config.toml
intermediate_size = 2560
bias = "all"
init_std_o = 0.00312
init_std_up = 0.0176
init_std_down = 0.00197
max_seq_len = 1024
max_steps = 10521
Each number is 128 + 24 x the weight over its row's rms, rounded and kept within 0 to 255. Layers, rows and columns count from 0. The size above them is the row's rms in percent of the matrix's.

# layer 7 attention value, 1024x640, rms 0.0169, rows 394-418, columns 448-511
size [118 113 118 114 112 117 113 114 113 113 118 111 114 114 118 117 114 115 110 115 117 116 113 117 114]
[[118 155 148 126 161 130 128  57 146 157 180 170 120 148 140 111 132 140 112 152 111 153 119 104 130 104 132 145 112 108 141 116 126 125 132 129 129 131 118 150 103 153 115 121  97 132 126 146 132 137 151 133 145 123 118 126 136 143 132 138 126 143 152 132]
 [118 125 184 173 147 110 111 152 126 129 142 143 155 130 153 118 123  96 121  74  73 145 186 128 139 101 129 126 134 150 158 118 133 149  65 114 133 125  98 128 153  96 111 135 103 170 131 153  82 140 154 125 133 159 108 129 115 120 169  91 143 105 132 135]
 [122  98 125 133 119 153 117 139 185 110 132 108  93 176 107 135 103 116 146 104 127  89 138 186 127 114 113 151 126 167 149 149 112 138 154 119 103 122 130  89 115 117 127  93 119 106 122  99 134 144 137 129 141 118 116 126 123 148 106 105 130 116 115 100]
 [131 142 160 164 141 119 113 110  96 104 139 114 139  83 152  81 119 111 149  79 156 139 111 123 108 112 151 113 138 119 108 144 144 147 174 109 158 123 123 144 161 169 150 129  86  64 138 152 180 148 126 178 118 123 127 130 105 115 127 143 116 133 140 132]
 [134 157 117 126 147 138 102 158  96 129 119  68 180 133 104 138 142  90 145 106 120 146  90  98  98  74 128 159 122 104 205 137 129 127 165 157 116  99 142 128 144 121  89 118 121  76 138 158 187 161 151 160 130 125 130 110 148 142 138 120 174 117  90 133]
 [128 126  88 137 119 139 111 124 148 125  39 200 160 111 148  83 155 127 127 129 163 105 122 117 105 103 152 126 137 115 129 145 152 102 161 110 131 130  99 156  87 118  86 127 158 162 110 145 144 185 126 152 129 126 149 122 108 113 146 129 178 126 110 110]
 [ 96 180 110 143 135 141 128 123 150 130 138  98 209 129 125 153 165 128 139 185 142 123 136 139 101 143 111 133 149 141 100 145 136 136 133 123  85 128 148 115 144 130 107 142 180  82 141 209 122  95 120 120 163 109 114  88 111 112 170 157 137 165 124 153]
 [148 149 121 108 139  94 143 168  77 113 113  80 142 112  99 105 130  92 145 149 142 133 113 121 189 126 114 107 145 151 146 135 147 129  89 103 106 169 145 117 104 113 170 123 151 108 116 156 146 105 137  99 129 134 101  93 121  71 128 113 196 132  97 144]
 [110 109 152 119 110 144 128 107 100 138 127  85 106 120 188 140 147 183 152 140 155 107  90  93 103 121 127 119 139 135  95 118 153 136  83 125 137 113 100 187 129 152 114 113 101 122 150 164 121 101 132 124  97 111 113 117 121 155  74 116 119 116 106 138]
 [123 156  89 113 147 139 144  98 163 152 148 116 152 128 142 120 133 134 113 115 121 176  59  75 117 114 102 126 140 110 160 114 133 118 149 104 125 125 109 116 115 138 127 126 143 106 156 182 147 147 141 135 161 138 147 139 103 140 150 110 128 164 104 121]
 [111 108 161 106 115 115 152 190 118 123 153  71 151 123 130 135  85  79 178 145 128 135 177 108 143 134 119 108 115 158  72 144 133  73 136 146 107 118 153 165 166 106 145 127 197 116 136 146 129 150 132 155 138 109 113 121 152  83 103  39 134 120 114 175]
 [112 145  97 130 122 111 139 142 144 120 149 139 177 138  98 144 101  98 137 123 124 146 134 146 132 204 125 122 137  84 125 121 111 107 159 119 133 136 126 126 135  99  96 117 100 142 134  96 137 153 106  86 112 125  99 107 129 114 132 120  87 129 125 142]
 [111 127 159 108 168 132 126 117 129 141 125 168 133 109 167 151  73 120 148 136 144 133  92 119  91 102 122 111  93 151 140 130 139 147 119 127 158  85  84  93 161  95 137 129 138 114 136 105 146 118 146 120 131 161 130 130 134 113 129 102 112  98 143 101]
 [129  89  93 110 115 138 153 127  87 122 138 162 100 161 167 119 111 139 157 159 113 122 138 146 139 173 152 110 171 152 126 115 155  75 114 147 120 144  98 143 107 152 136  80 107 136 137 147 109  85  95 111 143 162 119 122 147 103 151 145  95  86 127  82]
 [138 135 124 134 138 130 129  87 129 135  83 155  90 148  91 109 127 128 139 134 123 114  93 153 145 143 132 130  96 170 140 121 110 137 121 106 107 170 155 121 151 120 145 182 125 134 152 105 112 115 108 116 121 112 123 133 100 145 120 111 110 124 109 150]
 [145 120 134 130 142  98 126 144 107 158 119 113  72 147 129 159 144  72  82 129 150 107 122 101 140 148 104 152 136 144 106 141 168 155 155  99 148 127 121 115 148 151 114  96 102 110 105 159 129 123 123 132 129 143 159 107 114 139 143 144 102 112 141 159]
 [140  94 123 142 122  98 116 116 102 147 101 126 126 161 131 138 144  96 152 134 121 126 144 162 116 110 124 121 119 138 107 126 120 174 105 126 114  97 145 147 115 170 135 102 122 116 142 111 128 146 117  96 113 117  95 119 153  97  93 140 120 138  95  59]
 [125 138 133 152 145 108 104 162 133 154 108 117 117  96 139 121 102  81 149  93 134 123  99 119 111 133 138 120 129 126 131 144 143 145 132 103  98  97 152 105  96 143  99 110 130 153 132  88 145 142 119 134 161  92 126 122 159 137  96 134 129 125  90 131]
 [111 155 102 125 139 166 109 105 151 110 133 108 136 136  93  90 132 141  99  95 158 108 122 130 111 104 147 161 124 134 118 121 135 140 110 104 125 136  72 144 139 125 135 142 131 105 156 129 101 115 148  89 173  90 149  92 128 103 113 132 136 102 100 121]
 [147  97  83 139 153 111 137 133 186 127 105 113 192 129 116  91 131  69 173 132 141 129  96 103 147 144 132 118 122 121 148 176 114 127 152 138 142 112 124 139 139 134 107 149  83 175 132 178 109 122 155  80 144 144 107 136 101 116 100 158  88 121 143 166]
 [121 104 150 138 144 134 102 150 112 145 129 127  92 152 130 127 109 107 180 126 169 111 124 125  90 115 148 126 188 167 142 115 157 151 115 156 161 120 145  99 132 157 105 128 141 178 166 139 159 136 117 198 110 148 144 126  93  98 133 129 121  79 113 147]
 [131 124 123 133 129 160 137 111 121 173 113 129 127 139 116 159  89 100  78 123 142 118 156 110 114 118 108  98 157 100 112 118 118 164 140 149 112 119 133 152 138 147 144 133 160 186 127 156 113 145 128 140 128 157 128 148 131 139 109 152 115 122 100 143]
 [132 167 153 135 149 127 126 182  83 148 133 141 129  92 159 102 123 139 168 156 114 100 128 115  94 121 125 117 146 136 123  87 151 122 150 170 106 134 140 111 133  96 149 124 106 124 137 152 154 117 101 110 131 156 113 143  96 134 133 117 140  99 153 166]
 [137 156 127 120 152 107 139  92 112 136 150 130 125 128 173 124 149  85 116 123 102 117 147 126 125  80  95  99 141 103 175 153 120 167 146 123 131 106 130 156 129 160 134 105  90 127 113 129 130 153 103  68 109 115 123 138 153 118 108 150 136 142 118 166]
 [108 143 192 100 151 126 104 208 147 145  98 120 149 134 154 146 127  98  99  95 134 130 137  92 160 156  84 139 126 100 133 170 125 155 100 118 127 139 124 122 105 139 120 126  91 132 105 108 106 127 105 147 175 148 139 107 151 114 111 113 130 133 116 142]]
# layer 7 attention output (transposed), 1024x640, rms 0.0268, rows 394-417, columns 448-511
size [118 118 122 114 117 120 120 118 115 118 118 116 122 115 121 120 118 118 116 119 121 122 118 114]
[[132 128 159 151 115 136 125 157 131 112 195 189 104 125 127 153 151 131 151 157 121 120  92 162 174 123 101 119 147 108 103 116 102 107 126 140 153  92 109 190  77 130 133 142 157 128 122 132 114 111 124 127  88 123 153  99 158 143 179 171 152 138 122 108]
 [133 158  94 177 115 113  90 126  98 144 138 112 138 183 101 129  88 108 127 107 120 156 115 142 108 155 100 121 113 124 157  98 138  82  94 120 133 106 127 107 127 141 123  91  89 177 122 117  96 177 182 129 129 125 153 112  92 137 135 145 152 108 177 163]
 [106 104 134 107 122 127 133 154 146 143 105 120 138 155  89 128 138 149 140 154 113  85 154 151 111 111 133 134 134 147  90 122 143 132 145 131 162 122 149 142 143 104 164 156 113 102 125  92 133 138 110 129 165 141 105 148 106 112  94 134 108 169 114 143]
 [122 116 128 150 124 104 153 145 149  88 100 170 128 129 165 114 114 135 150 131 146  70 153  83 111 160 152 118 151 121 134 118 109 140 119 118 128 134  94 120 110 106 106 138 136 139 140 125 175 141 109 196  83 104 104 139  95 165 142 158 104  97 126 149]
 [162  87 106 119 154 121 113 132 118 146 114 143 205 153 148 129 123 134 119 102 111  97 143 120 128 118 193 124 104 127 171 189 143  82 168 160 114 151 141 120 121 131 132 121 113 159 141 139 163 152 136 178 120 118 153 124 172 116 129 128 102 129  95 107]
 [136  95 146 149 139 143  88 127 181 111 117 113  88 137 118 128 147 124 149 140 145 114 135 105 118 147 168  92 128 125 111 144 167 136 133  93  98 123 144 109 135 149 118 155 117 126 146 134 130 189 115 150 127  94 138  98 165 121 120  97 163  88 132 121]
 [122 169 118 127  91 171 135 137  95 143 100 123 135 111 167 103 136 149 123 154 119 144  82 117 148 148  96 124 127 138 133 140 123 148  96 144 108 128 117 138 158 126 156 132  79 126 140 128 118 131 140 135 194 108 158  99  86 138 115 173 159 155 102 111]
 [142 125 151 157 146  81 121 135  95 123 110 138 122 159 136 153 114 128 157 115 149 124 102 143 164 125 120 141 141 146 129 151 133  86 116 147 115 130  93 127 128 129 130 121 170 154 117 137 131 111 125  84 135 138 133 126 103 111 121 124 174 161  95 114]
 [134 131 142  91  81 168 153  83 158  75 107 139 128 119 110 121 111 156 126 150 178 141 151 157  96 119 156 159 116 167 110 102 131 116 130 129 118  99 141 147 119 148 111 149 162  98 144 136 160 103 122 101 119 119 152  87 112 142 106 148  98 114 115 103]
 [150 118 112 121 121 134 125 115 145 134 163  90 188 123 100 146 120 137 133 118 115 163  91 128 140 128 118 132 113  99 129  99 115 145 139 132 144 131  89  93 145 146 120 137 134  74 151 145 114 126 144 105  76 151 152 155 142 125 109 128 109 149 114 153]
 [118 159 124 173 142 107 145 131 169 122 130 105 105 140 111  92 115 142 126 143 155  98 140 104 110 135 117 124 102 103 159 144  82 103 109 122 137  91 142 131  96 115 113 152 178 113 127 138 177 132 144 177 114 141 123 127 113  69 125  76 111  98 123 119]
 [161  92  99  88 100 154 139 126 147 122 104 151 127 140 132 116 103 175 177 139 171 128 128  95 153 119 133 145 129  45 133  96 143  99 108  89 141 119 134 113 161 136 144  75 155 120 141 134 168 118 137 129 151 157 153 114 122  97 117 118 135 177 137 124]
 [142 148 112 140 117 110 142 150 120 146 120 130 121  68 148 112 146  97 151 141 118 127 113 144 133 128 106 139  91 139 161 155  95 107 168 123 123 146 153 101 133 149 153 165 138 103 138 127 127 131 147 161 112  91 131 144  89 158  70 146  90 146 124 126]
 [121  81 121 127 108 126 136 131 156 137 104 104  96 141 173  97 164 132 149 142 141 118 120 139 199 129 165 118 130 168 128 133 160  67  96 149 122 169 167 130 141 152 120 108 166 136 171 138  93 129  96 100 131 123 125 109 147 112 150 103  93 116 144 161]
 [165  99 144 170 100 150 106 127 203 127 157 158 144 205  67 117 204 108 139  97  94 130 134 106 137 122 121 101 158 122  79 156 147 130 105 162 144 163 162 117 103 149 137 117 161 106  91 102 115 144 128 137 137 107 132  74 121 133 123  79 142 129 120 160]
 [149 116 112 144 145  82 141 121 152 104 152 118 167 164 133 125 133 128 125 119 148 150 137 108 139 127  68 153 155 129 109 112  98 106 121 152 135 114 149 127 130 153 153 127 135  88 118 136 114 150 150  96 165 142 153 126 170 135 126 123 170 121 149  80]
 [103  90  93 129 136 131  98 112 111 127  95 124 125 138 121 106 150 113 128 148 101  98 105 138 104 120 109 150  96 110 151 103 108 148 124  98 144 143 142 178 137 160 129 131 109 103 107 117 131 138 119 124 142 122 107  97 114  90 145 145 122  92 120  69]
 [131 140 163 169 128 137 109 119 133 128 105 122 113 143 127  66 127 105 179 110 100 142  65 122 100 173 107 160  72 125 143 166 130 135 121 111 139 141 171 142 132  76 106 129 153 128 140 100 132  92 129 126 124 135 112 170 131 135 131 131 148 144 108 108]
 [145 122 138 124 163 125 119 139  81 111 181  95  97 151 110 141 163 115 129 126 116 151 121 106 120 157 143 142 121 128  96 123 123 159 121  83 119 116 110 133 106  56 115 180 154 177 158 122 107 116 135 155 106 119 111  83 137 122  73 140 128 109 140 141]
 [131 158 148 168 132  95 160 113 128 164 107 153 129 145 116  98 118 108 108 123  91 137 129 112 114 139 100 155 141 103 169 164 162 138 146 125 127 103 114 129 148 180 116 158  93 137 115 157 126 131 160 100 112 161 154  98  75  93 195 150 142 152 125 133]
 [145 125 119 109 104 111  60 145 123 140 120 148 135 168  85 168 124 134 138 147 147 184  96 124 100 128 148 129 121 132 140 129 130 152 121 134 119 132 161 112 138 127 159 151 126 135 156 156 186 129 126 171 103 183 128 119 156 167  70 143 123 124 149 100]
 [115 140 136 140 158 134  75 119  70 157 155 131  98 123  96 154  85 142 105 116 137  92 149 127 149  81 115 117 140  97 153 136 144 114 167 106 170  88 155 173 121  98  84 179 191 166 171 129 145 113 109 133 135 127 118 135 109 135 161 116 157  97 145 132]
 [119 129 142 133 133 163 107 119 109 149 159 126 134 126 124  96 124 169 136 143 118  65 135  77 139  87  99 159 104 184 103  97 110 122 121 139 114 131 114 129 101 142  75 100 138 140 148 151 125 159 115 136 147 140 122  84 143 155 116 145 100 133 144 134]
 [145 118 141 138 152 130 146 107 150 133 108 118 141 166 129 131 120  90  99 204 133 155 129 132 129 119  89 125 129 157 107 156 117 112 132 105 161 144 152 186 115  69 109 120 105 182 111 130 114 122 116 120 127 125 176 148 112 120 154 151 126 131 118 162]]